Weights of a small GPT-style language model, trained from scratch on English Wikipedia: vocabulary 3585, a variant of Muon for these matrices.
Each number is 128 + 32 x the weight over its row's rms, rounded and kept within 0 to 255. Layers, rows and columns count from 0. Numbers have three digits each. The size before them is the row's rms in percent of the matrix's.

# layer 15 attention query, 256x256, rms 0.0572, rows 30-50,93-114,157-178,221-242, columns 0-127
109:163120143054122127114157128109160090125090089133091167124190166166124142091165046106082104147146123091091174132144079126177140143105128113158127108085061177168170134132106050143155094120135123131189089087111107165137066116142116091102081182164087104133158128175090072115083154194122092118131123131153154115141156102111139115156170097110122151162158125185162130096110136099128135134115
123:113096063101178155124110080120130138147106113161170128092143166128113105175139143168133067154136131121133143120105117103154117120073180141129157148122136098117171153116161092182121138078090101119112113092175011100158139143173119175119077154139156110133113161098126109141135113091168168131136135167117166136151129111111108123138123120138146092096183107097195088174212126128138111160117
041:112092126095161110188167144070171114109119153111086123140086132064145173102115151071114131168090172103168083124144159085144126044066113150113173161132166090179145097069156101196106153171139095156116140168123100096119114121154156087128102112100148131061107113085151095135142173095127084136152102170116180139092106099099171115106107147150172062142134142113153110103170147118149147166111
057:093129117154131164095079122115130091119120138086120159132159092155132148171084111114125141140119045111105126146107170070087136135126095116175126129046163118111155146097126129090114155087145152105090086162117108048167110138126120180186171106225160168110154162101172068178158104144120154094158095067080100098096118122166071129142071125108127120146156079115169095131196152072144126157137
068:128132097124139129122112107042162150126105109124159159178088117083158120187100111119125079137078132095141177181128158107104142093153116090111153154142083162124171114083118185127140151109094075067092130158118144097114098167105132101200156082090116131164141108082079187171110157120089099090050140171125107136067128116153141129171101149127139079125166138075133125123161137145090117110115
053:138157117119068151121153192145134147118150124138133123125139176167141137115125137116170113141084151157131182136140074073121096131127136172162153150108133131218135129128157097066149128145140135083100117158170179147162189109094143098109115145153151103133122143129083145081096119130165117149081167130195081110147077196143170069106099153155123134090087133113196111139135098139190136155119
073:120093104121184074096068054148122142132130135127104152140139092071156176157085084121090120123137053131149096149129109126172077165112128064082084155155126102146151127120185184103090097050115138130137144156041133132191133105148158068158137099145151145175137163139150071185153160189149097096107114143097134125145123152122126109151107150105119167150063141110143099116181119137120159106153
073:164119074129124120123055101155165119154141123132099112148088173176145154181105067140103173079168140156141088164153133125108117160123138067158131167111139124138129098084170139050079072113099191136113128138069105072134091171142163079164114092172125081152112134117148144142133136138107120132144107108133124118172143137151134170146138133123137081102141093050182111172184170135121119140138
085:128133096071130164099122156117175112127128161145114088173122100142102091091108111107180107134137150133144125096131175130104126102138105136147145106112150172163185157094164148128076159159108068187134165109152124122142115168134156086148118200140136197144151162165089107090122123167111073144177108163125105144128158137091097121133127061150137179071099085160119157131132142217123119164117
102:167179122139117175155133101157147138088126112088141097161142103116106178136140164174155141078118133066170158138127206079058129139110125206100154131113109208139224087151138125087106127164143083138076127112238090115101151136139107121093154174087106077107120097104109150095072093100154140176136131131190097118096153122069112145106139070103087102098150077139116160169087070152081125157157
091:146122099112155135098098114132075149115110189132108161131106103143113177073140104097142178157109112103133083113173106100138118131166159144147166114069128058076109168179107114111151119106171138148132121146136161163168159146135152119093045196147179108094119092167181152095130151123157134187157061119145181081089149165117079068099132160121059097084136155093064138110075104190072133147078
100:153100090064100073148141164132166136117145131166085159116144142109101140118122112176096094131099135177115097156172077070128103146178106178113143176156190118150088088131095132126163140105156129016109143097147117142143110116118100148187047140133141087108146123149104146108091096162097140160129147077103130124150155149225152129118068096195131108116100124080156107189096129093121128113137
118:137116155160122129153128056086088135108137139140122148168078183118155103199141108142048146157157136129171168105140147127115221185180090082123125096143094163155125119103162182070107143080106144113164127131115121090144068097123170129130143053123136145094179150075146117150128063121094159069143122126095108128182135121124107202161142155096167138106165123121085104167150123166096127073154
103:170085106126103169112155178104124115141145103093135139115124132121106090141178124156150112176185104159128127125108105176167115110117152132102095103109109129093116235206162148114151158151131100054159160128169148108125150117114088103076053142120141100119167152157145122123084094157126142119141122141091130111147107138114091116133089062081129179061123097170154120169144096170055110109070
105:137121103115140073135141174182175115100165138063132069150122120132125148140135166144121134120108126114192085117122119134130126125054146110134111117120170097121156044122162100184092120131135150110104163120153150124162092162123135094109133168161091167113159113063139169103109193159095118153113141123146096136157125089104100109147170058141106112173104080142136095147097119146127129046106
114:132170150160139107137131128078079157137114140114103103179112073147121202111109132131161067099117090094198134160110089183135119118123118088129129117107142152125172116149072146108151126089111181131115102082178051147101144162119106134141190163145112132151108144162115107182152147131175114119103171199209113129086132139119092088112166119169085134104096114144190073133155119075134077227172
105:090153096156130139160129092120104105101105173140094090182116105106118167136158112221113149132146107090086121149162126121163126146129123151095160131125130108112125175121121065135126103180217131138091154134189141141063150125156096195064126143163092109189087109206114106037136088082136147154098109183176142178104100134119124100152095153175084119068121107081104158121118091112088114193128
108:060157133120133197123152089127092164131104184170108128123114156082239106155080113127059086115123139126050091173072135076140149132160109113084144161117147124129096116146141143102141130153090159223153150157159148101137154122156148134126148143151070160131137144140111127072127106155160169104067143170123080105200118148182104107100168095098131154163155119175126153150127160107142171080149
108:110091131145115131129136139147097083080109104142120150177180121154152121120144106100139146131118118118109169148169138084052132079134134136169140142123168110145102199112064114091142141171097170117154127098160060167082117050118144077134114157107132109144113140083159130090174094102122134102172124111174182203106155141160116094136106155152205135113120179061098103119095131154157109141097
106:127176175138150094104133132100101071147142114106096197144130089160174157156086121112125137071058173111152106110138133093098128116158094122066092138131112120104148117134076137078120065144160168126124091093174060115141116106129180114162172131126104100095129159126160096167105127137168148150086106123156108115151145183158138160091182178137042125129099139106170135130098159081159173176117
121:128098149196175120102152157197156139128148126118165148096074164157067079103207189138118101122114114100066128182139136074132135171131073132053105126179159056128142080116113114121124123174162103101079147130140162137130177123110137098171137062144107094117085071164104121073107178162134139144120129196124111128047093126146138126137138094140176070157096136077120130103079096068144139171107
091:122114082101152139123090126143119060171179051132185197072125110164128122103103118128125133134161112211158139145142173125078190139081124110125078124110122206160158156115108154075104111093104126137128144139127067143116147111199025096139109187116122135137122091144107129161191171198129116145169183164099138103161154126148092098098110094111111042087079137132112107141178127063089098111080
102:131095161152145101145139151091123140179148133112110152127089159122069156116121051088133191115087135134140143183145071127151166172123135139117061057121131145113185167168177137088128116174166136129151162144189133182123068117152102110120177157087164133206106097140102102162098095107132169090153184110096063133160192138124109130134170156149132098119156088140086094103157160114059033170130
092:086171059093071124155073109145128122097132192134108207151127229139114176138112119110123104158076120156126142119154148156128106103086072086131160130086106153110101142109118120125043106182124159120132138135146082120138081092151144116155214061119108113124162156106117106126117115124096119125131107058190127128182182132128120159102125120147089142153177154090141097126117187124164123099124
120:108118128112089160131170131145143139095100175116157147059098128171192181165088185177193129084116107055111071108126162128199062083141153174102203137128124094101102126141120104122110137075121102090069155090160129092140186115147152148135150141137131136108156178122132134131102112077060122118111064177204174130130127112140156132150104161150058155071132142187117158097069110142177170124091
123:154088154135205067121150105114162051176164097040184100156161102085090166148177064114083133118085103165178122130112129136095181156091158134125070094145160141088148108153159157176155056138149136084153108125161088151104099125167108070151123136171128151152068111112121113095144169177147110129128144077110122137108127139142153120148096141140157072126174087096074076193145112129127052096152
109:096172150138099057167151063137128144142115107104118161133207115141141116094101118146129169187112137168159171124072112130115145148103137107136183087149080140136106051161165146091126143100155140120176187186126209154059134137090082044129111172168151111185120103119150114172102079156177164126161120091113177104116153158077157085126118165136159152108090165146087122102154101136087097192149
101:155102159150115132120130159126155159108217095154125148095162082090129134100078060170086162146113144061110164158143057155051139136059123120153155111165153093116133157117107173093172105152200120097170116143140153158110148118140095005109147127121147090113140069125163124106069140159153121148155151132127164140107092116128112108187158165207121159172165083139119109137136132166052104190095
098:130178100116138157044091151090089139119213100176123098171078167130107109177156130129109108125187094199097136169110137114112162192141085158149086170155155148096166147073095170118126105182128147203130076114125131153160108132144082071162145069125133114149158158110135078133173075131130161128094113117020138169121098132147140128100115096098084110117079072125139105133110120145147078143121
110:173116125146117105139067119147117135139216136161168194109124110110121141109089115148161167109177120135206105140125108108143145136164172130167086147089145134071145139127158123152109111173094165145112135117147142155151204134161079027104074144132169114104113114176161181101158168152111162108141068088100156096111146212127092117096139083154172143073151115088124074143127124130096095135139
101:107134157099198141124127135079165110152164116136115153150143166143100106090161151127089129213106114128063113107152084132162136084153093191142163126113148163138164189155117112090179130152141124098193124133049130157138157082127070115090055122155087140175104107196125128083172132129115114136157059128156108134046131076114114090183131144093151132074104128142132105122075127170075090135015
106:123114129179131153129113073209122120126143123126159156135142101105102079083091181132134152117087081139182092118171216096120145105107110160137186165120150155094193131099134159105164139192073114121119096133094105147120096094109140135060182133108122130053074114080151152088113175155162191126069128164102093121115167130149115097122100174139076151123103088119156169166096149144122090184069
091:152127141132135154119104134146139096117127187122139134137119115120110133152125120146153092110130116082074111086097109160085122085139134153186131119072179100141145149151135123112111157114183138072103154139096140186159140158095133116125068159112076161149149141153199152134130150087168129204059088146099147081108185161114184098151088111159070105097114140141123063131118087148100144121148
091:127139087072167152089106129142129138118116128123163114104126101124142188165150128139149134112150143135151061097171135159123152162123151141126072121101153095159118126086159099087159146199083169150128118218128112086118076073139117127179092172193109089096097140133164132102147060122139119115074184085106094135208063107086154127078122060090128204124175101158098129188087111103084123069151
092:124113110131150106164176146107132105141166131132142163093135174147147116103169098112154168112151126109154113132136093111132092099138171094080120145112139090148139175174169174115152117121154124167170106170167075110129186143086174098158074154117157141169155064088104078152120079075145111137091167126138109180106172162124188137127117109126124101102117130110128110108155098124153162091120
089:085192074167139125114099127062098127148166088143123173103104131120108159143109136109113188112168163150153092100151110148078096168107141181088145105126113138113131115138057058142117127144160048161147117119175123093135154141076154160057082113143081143156099151146125147131118108157117148156133152089108120119140154075107114139078120142120100137108170133111128191161168136164069131108102
100:175221096079116092094141143159136180215146132135110080139172201133107146115124113093114207166107078143125191121110112165128177182160076134118110133144130081120081111165098189116121108139086109159104116129128177121155124108124155102115145141149127143128123115095132114113091203130118140150105118096111153096125136155142169173119121176062123074094157154129153129171137109122086093119145
097:120083131164067151112133136123130076136132126122131135093149092107117156161160129160141101094131149120127118110085154168069082097087159108151162112181125118083135105086109146103124133164103101159130118079113066088100199072119162113082138058166069154233113141153107132145106102118154106120141139068204110159148123121132132091129124125089133120162122197087151093117105099134127144157106
099:080093110171126137112096142088121165093146111108087151099103157145161164080126127164116192096075109126111182101146173069109112120136096188137144109093116081135165129093120103078087142168131172115093120123178144087131126192135170178144119073138134095091132157118095084103150019109117195168091111154156153163076126123129091096078036133153084111165105154110126170119166185122132102073095
091:118177137103136157113104179091105108199141164125112145147108138165149151109139187050086107135133066059105085109121119059113125125125136139157171147135105127105118118114171113185158127181143166138130120091121165129142167129080104149162150146147132153060167149132189088116180093111110191147106094124097153082203145148097123148108149092088082165121108138149118167170136149142078131162155
089:166199173100136112154092074106095144144074119140166136138180126152101123123142093105124138178093147147158120163135146122145127095078085126085103134106158149157053093149074106131101103133154126208145101091128128117128110112145141138112122168109150116143127160081177141115084153169152157159114119104114117123110116155165153113122059132158164086106115087125109083133115127113120075138110
093:125161108123113111099089186128116070136169183129163108136156103088181124159109097107094121089109173148109118106217134190113161119190143166201096141090121162088144092141096111149105078097139137074179109173140076126139158115074178117131152168127116161178172124132123108067129101138151134122116090154132081140100112100104119114046150097122174175134118081081139156150158167082134117097062
091:099093144144068120083163130137061101098093148147165080107100115151186120163121163100101128133135139122128173122106139101124183091158119137160115130151129080152168084097151083140118185135131146085094183129181116107084098145153181114120112191095134115021147158188186134171077199113191115107122143084111203119142118096180151155081095183060124151183122171099088155141159169125140152115141
140:113117083096195110105153143143086132140156142146119091129123144069123128166148100224125115090143114108082163193119119105084153102157143146150043136140177140073163144176150116107153104074134116108134115128113164113081139090101198205155148108146076110094117073142140154101158141143125116107125127120168195164132150170141135156125180144144220124091067168117126143123052111101134212147123
123:183134136081128105137114116175152121125116095119097174127193159178152137116125138118099118097152088087125166091087114139201094066105197137151148112085107176181116127170086113133092140118122146143156090140102108160109088122082109103159069155131083120125130092118112088114133146143135106122105131162129158129162109095151131136122132110125134140115184142074079115100123150106149116126119
116:126116104139139162141170074135127174116058133167181122139141125107127158133161161158151092141159145091110138101080133125171123150097130175093157135098077096185167125159116101195082146077159154080090096112178087150107120111131098173211141116153076137160058101112133117128097165110188135124127120178127148150095120126090125121165194092146152086088189116124152124114217119151163126150121
038:119088164093103179155116194162108149135153112131117118155081088104114143085160105149130073104108063108108158147140099129170149103154145131149130130112177135097134140136134127078120141171181092095081135097117156176135173141053103102132076137183105182108148100142141118106070127153120074192097113112171137071110131071157114028141131138129085107136112098090143192154140171110111074063104
062:119138136148160106091143083136126118109125074114100118120176118131130147216065098149142100162116104096133180132112135140138128136184176142147126120152110172117182124157087065174164107134119185138161142177070088132143079147176119135107103112162130109147161111086113152131171142112205195063169133137106090193178176180085089189096157083100172126128130093123133127080169119136145183135092
064:147144084134157104117083135058048155100153098144169106178182105117131199181119140100107101141119081090086110123167149096099130175110113161137112104087116100130163074117105077110209155080135114123148118166109079131123048112181100138162151111127085138144138146078137176130112116141130159124120137138128157141126124110103142082131182147074123114175112125085148136090170113097150155120172
048:178122142212149108106186115115150116127117147099084176141082155095129142141175061149139140141080148185066151144096068106118137163119155126112134148119107153139193128136144127099113132146123171102115107171086198106098172138118126116085097110148172086113077167086083162136144065167104164172092136151149158112127097165092126154111085142180107210076107183121170131120101106170106089177127
067:130114086103184106150092057190138124169120096124092144120135138137124169177117151104137119073160121097169123151134183153110098115169103163123099128137079155143192096059176118085108167106115136088119142191144053123128078113115152147150129099151062085132190130119153146146102132093144154117060106157107157080138160154122075118137138169103119062138154126101142053092170131089185160101166
067:118189061077114157119152042109132094101181089161103116121117146139136192193125089134093116135133079106123107139088144146115130154168138115179119141099051149078153099140150124096142151120147088135165113142117077127102105118166143144127174130188071060150151172112111110145149127151157147097121149123167160127101172205092176140074157162147134104120144091111179075108180152136111142123179
087:128142146129157163156150143056147090132135124121104132150094164063121101125148131134138091211157152181094127082147102131140098150137133095059104121190092152130110110142125143129134140145116101096146126124054192161108152151074190111090123171163144108152118147194130125190093139155162106137121138112127194139112151166074183117106081150139135118093106114098114144079113150132145167154116
081:114162140124165141112071152168165117144132093089159148109072100088106149084169174150125116126185119116131101121110153147119062182148136111155108098110110125090143137151093155083105078081113118210077116119151184098135142166191115137084083165107114100130069116180059165148072076165129100184127124104111111142061141135126223099128131144125071149140145133102116151138092075157153189112075
085:116069137159115177083064140049153090115138157119123137151128128163148071065111162099130061142078114137196058094123100130153103125123172159086136092179159135096107144123212130099124099129134139121122181089113101096144204155119110086134114193136178134085139121122168151102193098118097087185188172113128097120168086109116118081172114152134150100120146144115106157142085166136155127110188
081:123066168106104141146134135145124104103129113047071123127168137158131103094093138161143103131113106142168132102115139090124086144157126140113112177163127181121163079079128096084091120175109119124127172059151100071137144112093162132105154122128183123099125045092133109117173158079077130139054085146133115169113124127125110169198127104157108099176092094100098148103109146125110149078175
075:130173108122146119174183124108111129129154160187144182208140129097157121161108087120081159166189105135208164083132133095094161057091132154175084133089094116155133105180177158167139114135147151112155083163134120133124109133091148122130058137107183153107174203098104186155102053142117142121138109104150100123147114080131077144129168153116123186083104121124108086164191137109124095087141
082:110056098068114171116135085085096141158163124123141128199110123092175065172148096137105214182171135129154153085089107126134178105103170101120148121154109099074094162138126154167134140097117145175164096158152140118109117121114107069146074161130104168086128141111086105101108133153129128135132151125112165045167131132132139118080103108145210173147082153142129104159165116198116103114129
095:090096095056109092166119082131118148146133131069110092185131084148097169107141133152162091171097125142153211144074103153084130111166132098108124087102176104143134060092140103161098131176127108134152158049129083139150057065131136174138109130068115113082148149102107148118130094167149163140102129117185139131173159135096126223142146147119139101118142072207128114144149143086174090084175
097:094181133132131086138145120163175163160133144091137082155113123119141175111080161100093151126100122122108097125136111139127167101170116073187178147096098158140158094131125114099094092141119137165111107087075104178122143130137119161157201176109105090141157107071111073185186136109162152129107176167151089149103156125142075155132147145113115071125130129104127099161160150150138045139109
093:146089165128109087142138182122138152094114157110110129204107102120117104093106118210086119150108122095113081190151117045109125132108129155118136164097153115151144137125152088104094111128211126161095176128101174147172131159120076099150095175152083117066111108120050120086095116084117130169106185113153127132114150116117171111165073132165111103141072165055094135147116132146163119132177
085:117134122096113082124154123131097176139141124185112141150084150137156124147081142099115074117146155085121115165142187165126149110149057156103074129144081105131079149138121108134157113147064120156162114113132165104122122132168097084129166173174111129081084125167119118127190111154157156156099161125124131191157153101132164082098202116111091157171112216119093147130093151121145142109184
096:111117100175146106094140120131120134132153117130133162159124125093146132106159153168104163062099080099214144149176140070090105141153173132073100119159184135079117125165075079127084129156113168119123119107161124106091087109115144171152155085078159146130136137087171158116199110129107182078153095065190127115098157111153046096193113169129113113180179133116109133153185111129156169131170
115:119177147111132128091122093120118088086182130148094151193108142152176149171104128146154136123062130142090118150172143083129144132090149113122066205102166142131099000167113126100120100092128145069117088143090063117137077127157121171133136144189128073129128144062193147134136045106181129093064176166169093141149135126067124136088128158100136114171158121127140137139110152110126166153146
102:129093144142127114123186144141126185118155153111092171116109215117085068114126122152147192124105118108154148147128138128088151156120116076114134126164119051135143191139102076131126173117109076125158126148164120128149127098137129135118136140138125138098172064139128086131129122208093126070125222093131089171076110123146091138154097088122125104174090133098175118120100138062171124135139
105:082111152121132088155143145121150082143177108046161130145129162102151167144139187147136141132162099172092148118124120096086169108125114148148124180131151127065119156147058128120175074174107112168126103169149117168172143160100127110109130151097093101113134052166121156115125111149164133186140180074187198136131128183184086135105166127088163138041093162095118122115095150160119172127117
092:144187115145108107146117145166093106149157115143115162115182106178151156176114122173096122103132129122133128185157137120100115134134167131222087154082132128146107108196135143135099131110126147201145146157097147185106173143085128155182145145080112114113130130120090172110110127135143080142177152157135196148196148165143155147076113148128138134098194097081134096128085177150119123100103
087:124077092102137089129139137059138142114102095116106085125083116073134122178116133174183084147146044105148129096120140127176161107094079113085093056158056130091199111190122098166106182134169122129193155122120160132093067178117123138088103160096110083132119093139036137149131112141138104151175180127139148068114088128176139116140093083178107104107172134113102143109184106146091138147111
085:168155161131082119136113070126122189105124157173117149090136113105118120083074096110176123117139139071158084103168106117176098127079142105097147136120198121155137105098148170116095131132132098141072133109148093056123158094062171124137137112115184148123103122105184065090076118129123111173125100155142129161158148139110138153107108134129167069134155156109136093152140136115084155125094
107:107091144143192140076082166113112136187139164117196097127139127117119159153114105163076091090148115135154066150108075105090175157067129124143033100099152136189155119105164122142121097153098153151111138128131096088116078168128069117177151089165144171111108163111150157149160123148148126144142185112089117140110142135125087175134128102182153123164162105110210125186137168088163160098147
096:145125156179074115122099069116126166095139127107155196153101158100098081115110132108179097150150196102131123171086082098134127130146115100150175129085157165154174104133147131121119114099068090174102183112080123168113138176180171154132140121110162108113140122083138093186167144086148119110087155099134110082169157104158197178130109097122160073142107131145093128144128187163115159106095
102:129072088121116118145108134119172113120138105154092130104140178108143152130128183164131115129165162135125153172107135188093119143155102143172181167123130096158131141110098127127160128126097124106162139152169098201081154112183138117147157176152171112112079124155100163099038072124145137106161192083162152148086090092119137140117179110189119121147164058152169098075104098104156160137139
095:087144141149126099098039084118075094080146082129154148156170153162138186105116146120081134165142109136112125167138077146166138093148113126141107147132152161105148183107138153108144110147137130100115099138077162144133036191121140159157160122147098106174173100161118104145187074133168116154112170153088099099224098088133178141083090195102125137109107160100166148158138219139114119193132
111:148130080153140059140099135168144082178159089144125152153172151127105139086080135162120151077205143136139095148066119168141137130115122133130112141091147155128151125172109156135125127090166138124135092153103116173106061140086149106140090130161167137110153042163107127063129123143183183153187092094104146166155198136143135162049161110145194137118088077113191089171104187124135131119129
104:132153153068102172134131081104117124136142163138104226133092125179115090077153113091117141166093177127211135080116117162120201152171168127117131157144097103172079145224142101104127109132175133131124095171164172105122076112156136148154090118116095156135088138138147193120154189114122129150155133128092110108146091167109128182137106106100143120105151101214125122152132125089124059113141
099:199071137150130119146123139126117154100155157128153140174139150106159113100133098183144157123091151169121137109094177058170146099153139083177158122090129035169144102111121070056142148154083089093104152093143099166102126176147110090112157085110115153107135107113186132105111132098170177180111086122214108085134109112169125105194158125154135156120122141148122151085139065140197101095111
097:140121114099155099130133139196119146157137112132126092108088105168135181130086125105145065137137121067122130065095159170081125116120128091141184128069181082117109209091137121127066096155135125094122074149164088126128169100103099084146133177112146147132151139155185117121119141137146138191126126175187182142118169135145117085197101022140128125103140134105125163135148113144127111124075
098:107127066113178112085101164075104109124177146171167098103065112092162182152137148143101128094116116118147132087143127112148142113162117135089144161142169145222091114112115111093164134108019140148128112154162106116076082123133146091194092172109121128201120150108175184153099164135149154179118122141139097131124110099127089092088179092141126134085131136055132125151137111142075162113104
087:124112175159112048114085134136180061129139114118131104104125081095118120117137137090136109101119157197169075146122083121173184139146135115163102154123150098091160149137131141127188133074137162141172188121080122167128157188101099147142148101168122103094102133133163126103110186143084108110123042159056154141124151129098195146135039094125172103091159165130102115126109177096138182117125
085:123122078160144123128142095103196120072128114149205079096142086140124111095095095139139122131139143095183121146090146103108172137123143087113107097125127134059121101172144082137138133180115136092128120137124118114096193111100174113092077152129175102162127168117138169108112125092109155139161096091150121180135143118169125072164088172139106105117150141096136121111128157133167185119140
100:119109137100095171125168128141101109181129158118121050173176183125118142127182094108163163136098170110119171121130127143201127083128202107155157153164201128125110152098123104088124140153134101163088173138092138113087125150135112117106124125125105167190156128139126151137142145144139154136107092126120124114096128116173147092069113186108104185145118130198156085144126134111076127161090
095:127080069123106155156061106170133190130105058152144141158120171153131143081113131114083125112131187055127099095117146115129123141122129097151083147124126101115133096167127147124129118113130173153175062108083113086119129179147101141111178127125108116133133085143130159155118124144143131122142080091159113164213129116111170211135191138157125097151099147164177162136126148117190177155079
088:167129105095077147172104073131144143075105120098123158120101160191155163140130122083171109093135173110072163107180120105147156127156119103135152136117115127142139115171101118159092134148096180109104068101132147176088131218187154075057096113138097145071133146060161111104095066063090103157093129163216103062092104066069149085153138115109089118083157176172146134122138143122123163081089
093:109136151112128192136141159141117130125160127123125149099123165166163138110110154117094126118116097198203057133126072112101090116141099163172124165164096163097144151215086132170120128058115142161068154158116184165125161130062150164142090119149162126139127119085141142156107060138109130153156078095122071108106125162166095170150114181123123101110075176099133152180106078128115143116122
089:128143153146153159148174109110137144166066184086078125112156161089172094123097126115125137128152118147101156162089082179173120131126100088111142100095159129114117123096088112132150157153091168133114165080105105147151127128105183135119095131073135099064100212068133121124171151130128105128172184097070179119188096052184229120165143118084134113121122135164130106123112144157138122070137
095:167159105119119118138100162031092075064150155124125109127141149153171171155098128181202086083106076186153143143080151112117108064123117121137128128163136128092130072190098105140098121125084072061128089149105136139169111101189105149149128140140130111148134115109128106116089106099086125138081146119174089112110143101120154175141075081158133177145162096114131146093165100140146097057127
095:173130150129120141035110146125117167086134045147103115134096134136118154089159146110132185139165105150152160109179106140163146146149163156072118161097138117151095086122151154097144130110158062175134141163128133104073083176121070167151137073102150151080096100161153133108137115128148137116099101167148091119099059159112071185136095182091091183134137168147155163121106139095112210133132
# layer 15 attention key, 64x256, rms 0.0529, rows 29-50, columns 0-127
127:141103183143119109119189150124112104116131130126099047150149152122137052149151091181107113083112177134166117097155185140150144106175140141154111077083177159109068178145159130084096099136155091103112101099152117090104143088083152186162079053168106115118184088129158109094164081090075139137100103146168177167133104114152111141177089125130145189080155177136094142159094128152086156148116
111:098111120096080179130120079191090149095079109138094147074121094119111066090177141103137101130137187105126126098129158110138142068172153144153203136115106123146117146064123123146076155124117153087081107109135099137155139123141161111098087157156072087061156099078104116090193126126137163104134129172118110146150096089096165128133161124114098148149119199123097162180122157149140151112145
108:149138121132148147184100122105123118126080124111162104136118159139100136099142164133177141125118090110124142081051111143108154171134099168162115110120075111145138161087150119126160134155163147134116101108103109144159134102126084177152127131160134154185131135142157144178083093111140089071137082144087154124130140196072136105163177142153069150088176112095160053124164113160144085137207
064:136120179106141099126138122144110111172121121110163135104144118138076171117128094103187187099110071166141143169098090118118120139127164105136092113099084132128104093129106102131116125157098126126179126153085166139102144165120090070154146109171150145121159118130119105156161137189101131151127098113101087185120094174149113180068179094150186062119079108115121101108181157125092055133170
077:200095117078144131106081176189170118147143089118078149146126141156134138124118084096151158142135104111058200155138153106143119106150134071198094114154101113121176164100115156093114113136145067112134132165072216143106157147151149107119185094073120135186111095172064093126112147173193112137122108118091135115109119111168158097119156122149089142097175155160142154102117080151129114139134
087:178142158179176103111108174182134081100229142161159073130082135144101114093169086137108146121130117148109102175158135183114167129131140151135097149094183070139121186109102102073140095146189161153179148093103080093155186118141136127165153198105129099143140070175158119183097162096148126134109139082075140160079177159074093137082139131168125100101135140105186106095110117126138091108113
085:125143097113123149137200091110152080125081149107099144118091126149154090130192126119151128192147215172160128109104164142136122161167116179096127174152131171078139091126081116175152094137113139122123136131179173110106166110131127157092141115143159052096080135103136134101116133111123075151147127123155144115098088180177154041163125144047163170126161173117143136096116162181080067171118
079:146100130158163086057150160176126058209132137124153183093085184137123087138064086181168114151103130110090135097139133153064143125129134144171101109194105123131127173145104133162138097151175100117095126165107107135080161115159138144089118120133160108153074086089184111151127069172172111136151060132127088141094113142146077143119142151124116169142096116083191116130155123145105131145122
093:176124114169173072132111093156112147127151094125137192198112138170168188166147076089101112152087130132114152126168113118094137149138121066099122146128100169182199119095131115166160119123086204090189080140137076170109083121132052135131171155152141134140113139063104115130146115166126080099072131121071102125098133128105157114134125143073104058105172108150087135126167105109134142132074
086:129086172105137075158170138088102182060178176162125122101152115078087113146115093161128154124153134190140098160123141099132152085141126165112076105115096159117147080125140132124116131098198115132123108098167107140097141114133212186108095118106173151140126072110108106125121090116162171100098119162105186143060124177141109085088176209103130194136067099103113099122120134163185165100194
082:178088145164166129083108123138138134105102115077137112084129101130138107079073102143098143099107119103191154103133092115115062084201147121153149063120131140106116125156077099148125171103187116112120148143142159113149129140191155090142143087110138132074097116075158092073063087137097081105126129128190123086135128116152177128149108188162090085120113114120087148111150158110138069103136
090:149092089153117117143169095091159107131143128123128161105143134128084129170102165148177159116070142167149191129183167157136076085143091093152136126172084077164131161118116139147183158128122043136119109050090139097140114141102073165155106096142099176127122157118117162120164100107109062093102127125112129114140115141165123100138145128106121122136107140151094126161153089125129119162077
087:096118088118024157130132134168143115175103146093054126117124108161162143129122111138147136103106096132145148128158159128149124079113145081134193158073095206126175119142178128159135113112100128123132100141103222071125143180024134120048178075085070163081149156096074173119095121080148108116135181147135101095144127120126080077137103135124093114102114185152073122141135122133083107116078
098:110139163155131104149168171158099124133118075113219121163186133104104118095093145140165136099118104064102139119121089162103142080086117112173142117163045136134117085147174134089093127155154112164064220182157103090073142111144097156111108167124137133115115019193089115133135087143113118138149104117165177119114152134153110162082167095138157135173103117130128120148158111185148108145133
104:142161095108159136128093166131141174144150172136155167141092132205155097165102106112072096106105167165111143156140123136155151122196138113145122160127120173158158099166134070171153164178089145124145103137145145082134075144139123155209133104145142129091115141101117137176107164094151161100133141094104086119108162163215109133094165144055113080140117146076110158184140113132150172095167
097:158142129193180160107118158108066117139158108153088149160126078099167126101141165142134078128120151154137166166181104125132118172128142098110085087173102153101103151162178102073127115066192117134154084142125149163121161160170165175162158141138116133101081053142124124130142099116168121096152127131094174124069110165090197110137138122130109073130083080102095124102125136131129146177092
100:145143130087187148152068147166084092149157177099071180145189182152083131097137126143114172162134107119141185090183142087108162147097119146108047144123167087176123108178132084135087121133126110132133085117114178129093094122087177143152131147174148114118146161111089108082125152156109136077074152206138134115166129127103121097137148114133083105097129145091171150088186155075131123164149
100:154146094104137124148200127216117136131093123127102162109140145151142081116103139080180125089060135146188093068114155141167135117061174074116143099204165147144132132167182140087062146086177108140084130136081130151185143104130123101103142121124144112106181174071142113135119181143100117103129103139135159141167083118099141069149158087151074096159140146102112141093161117174113130147169
096:116137163172132077128118131163107167101095103138160137152085176181088098136123136167186169102125164138107105143158151115164122169093078086071147053092139126123159143125105123111091136122158132066148162149189152171047108102157112156127108152158075117137118125152097159139176101075080110125116131169147165144084109151089157128115072137144178101097137145090168141130106085117176116125118
100:073099118112158091132120108128116215131137154134141095115055080079133102102108177121141083115092130189122112147109133089083138170115082122125144141141123120103058144151169166031090158107103089157120162119126179086122192124092143149108071144107099119062169147154125108143137063102143119105098162177120158099131088108093098156141111144100065170174120124136102194154119182112115091122052
108:117138058190138154120125040184118172090119047148140094082109129095121174141170175146144082114081123088115144161167209017087122159129124069131122151127133070146132157194170110134094150122101150161155114143141150142101119124096141130128188096152071153137126166118090123135169115150095079167124129191159148151174118159166087112185164184116129070092142170106104113169146153109042119118144
091:156117128144131170139103067105143159196082166201184123135173180142185119200137152128066168160057114112101136102172112109104142103099144138168151126124132143077139115100176184142138159162076105099111110145133176115129128101137129139170102178126136124142117091118135195198136098123163063142138180108126073130124134165119118126122117152088130099097132113149086119132110086168101092108140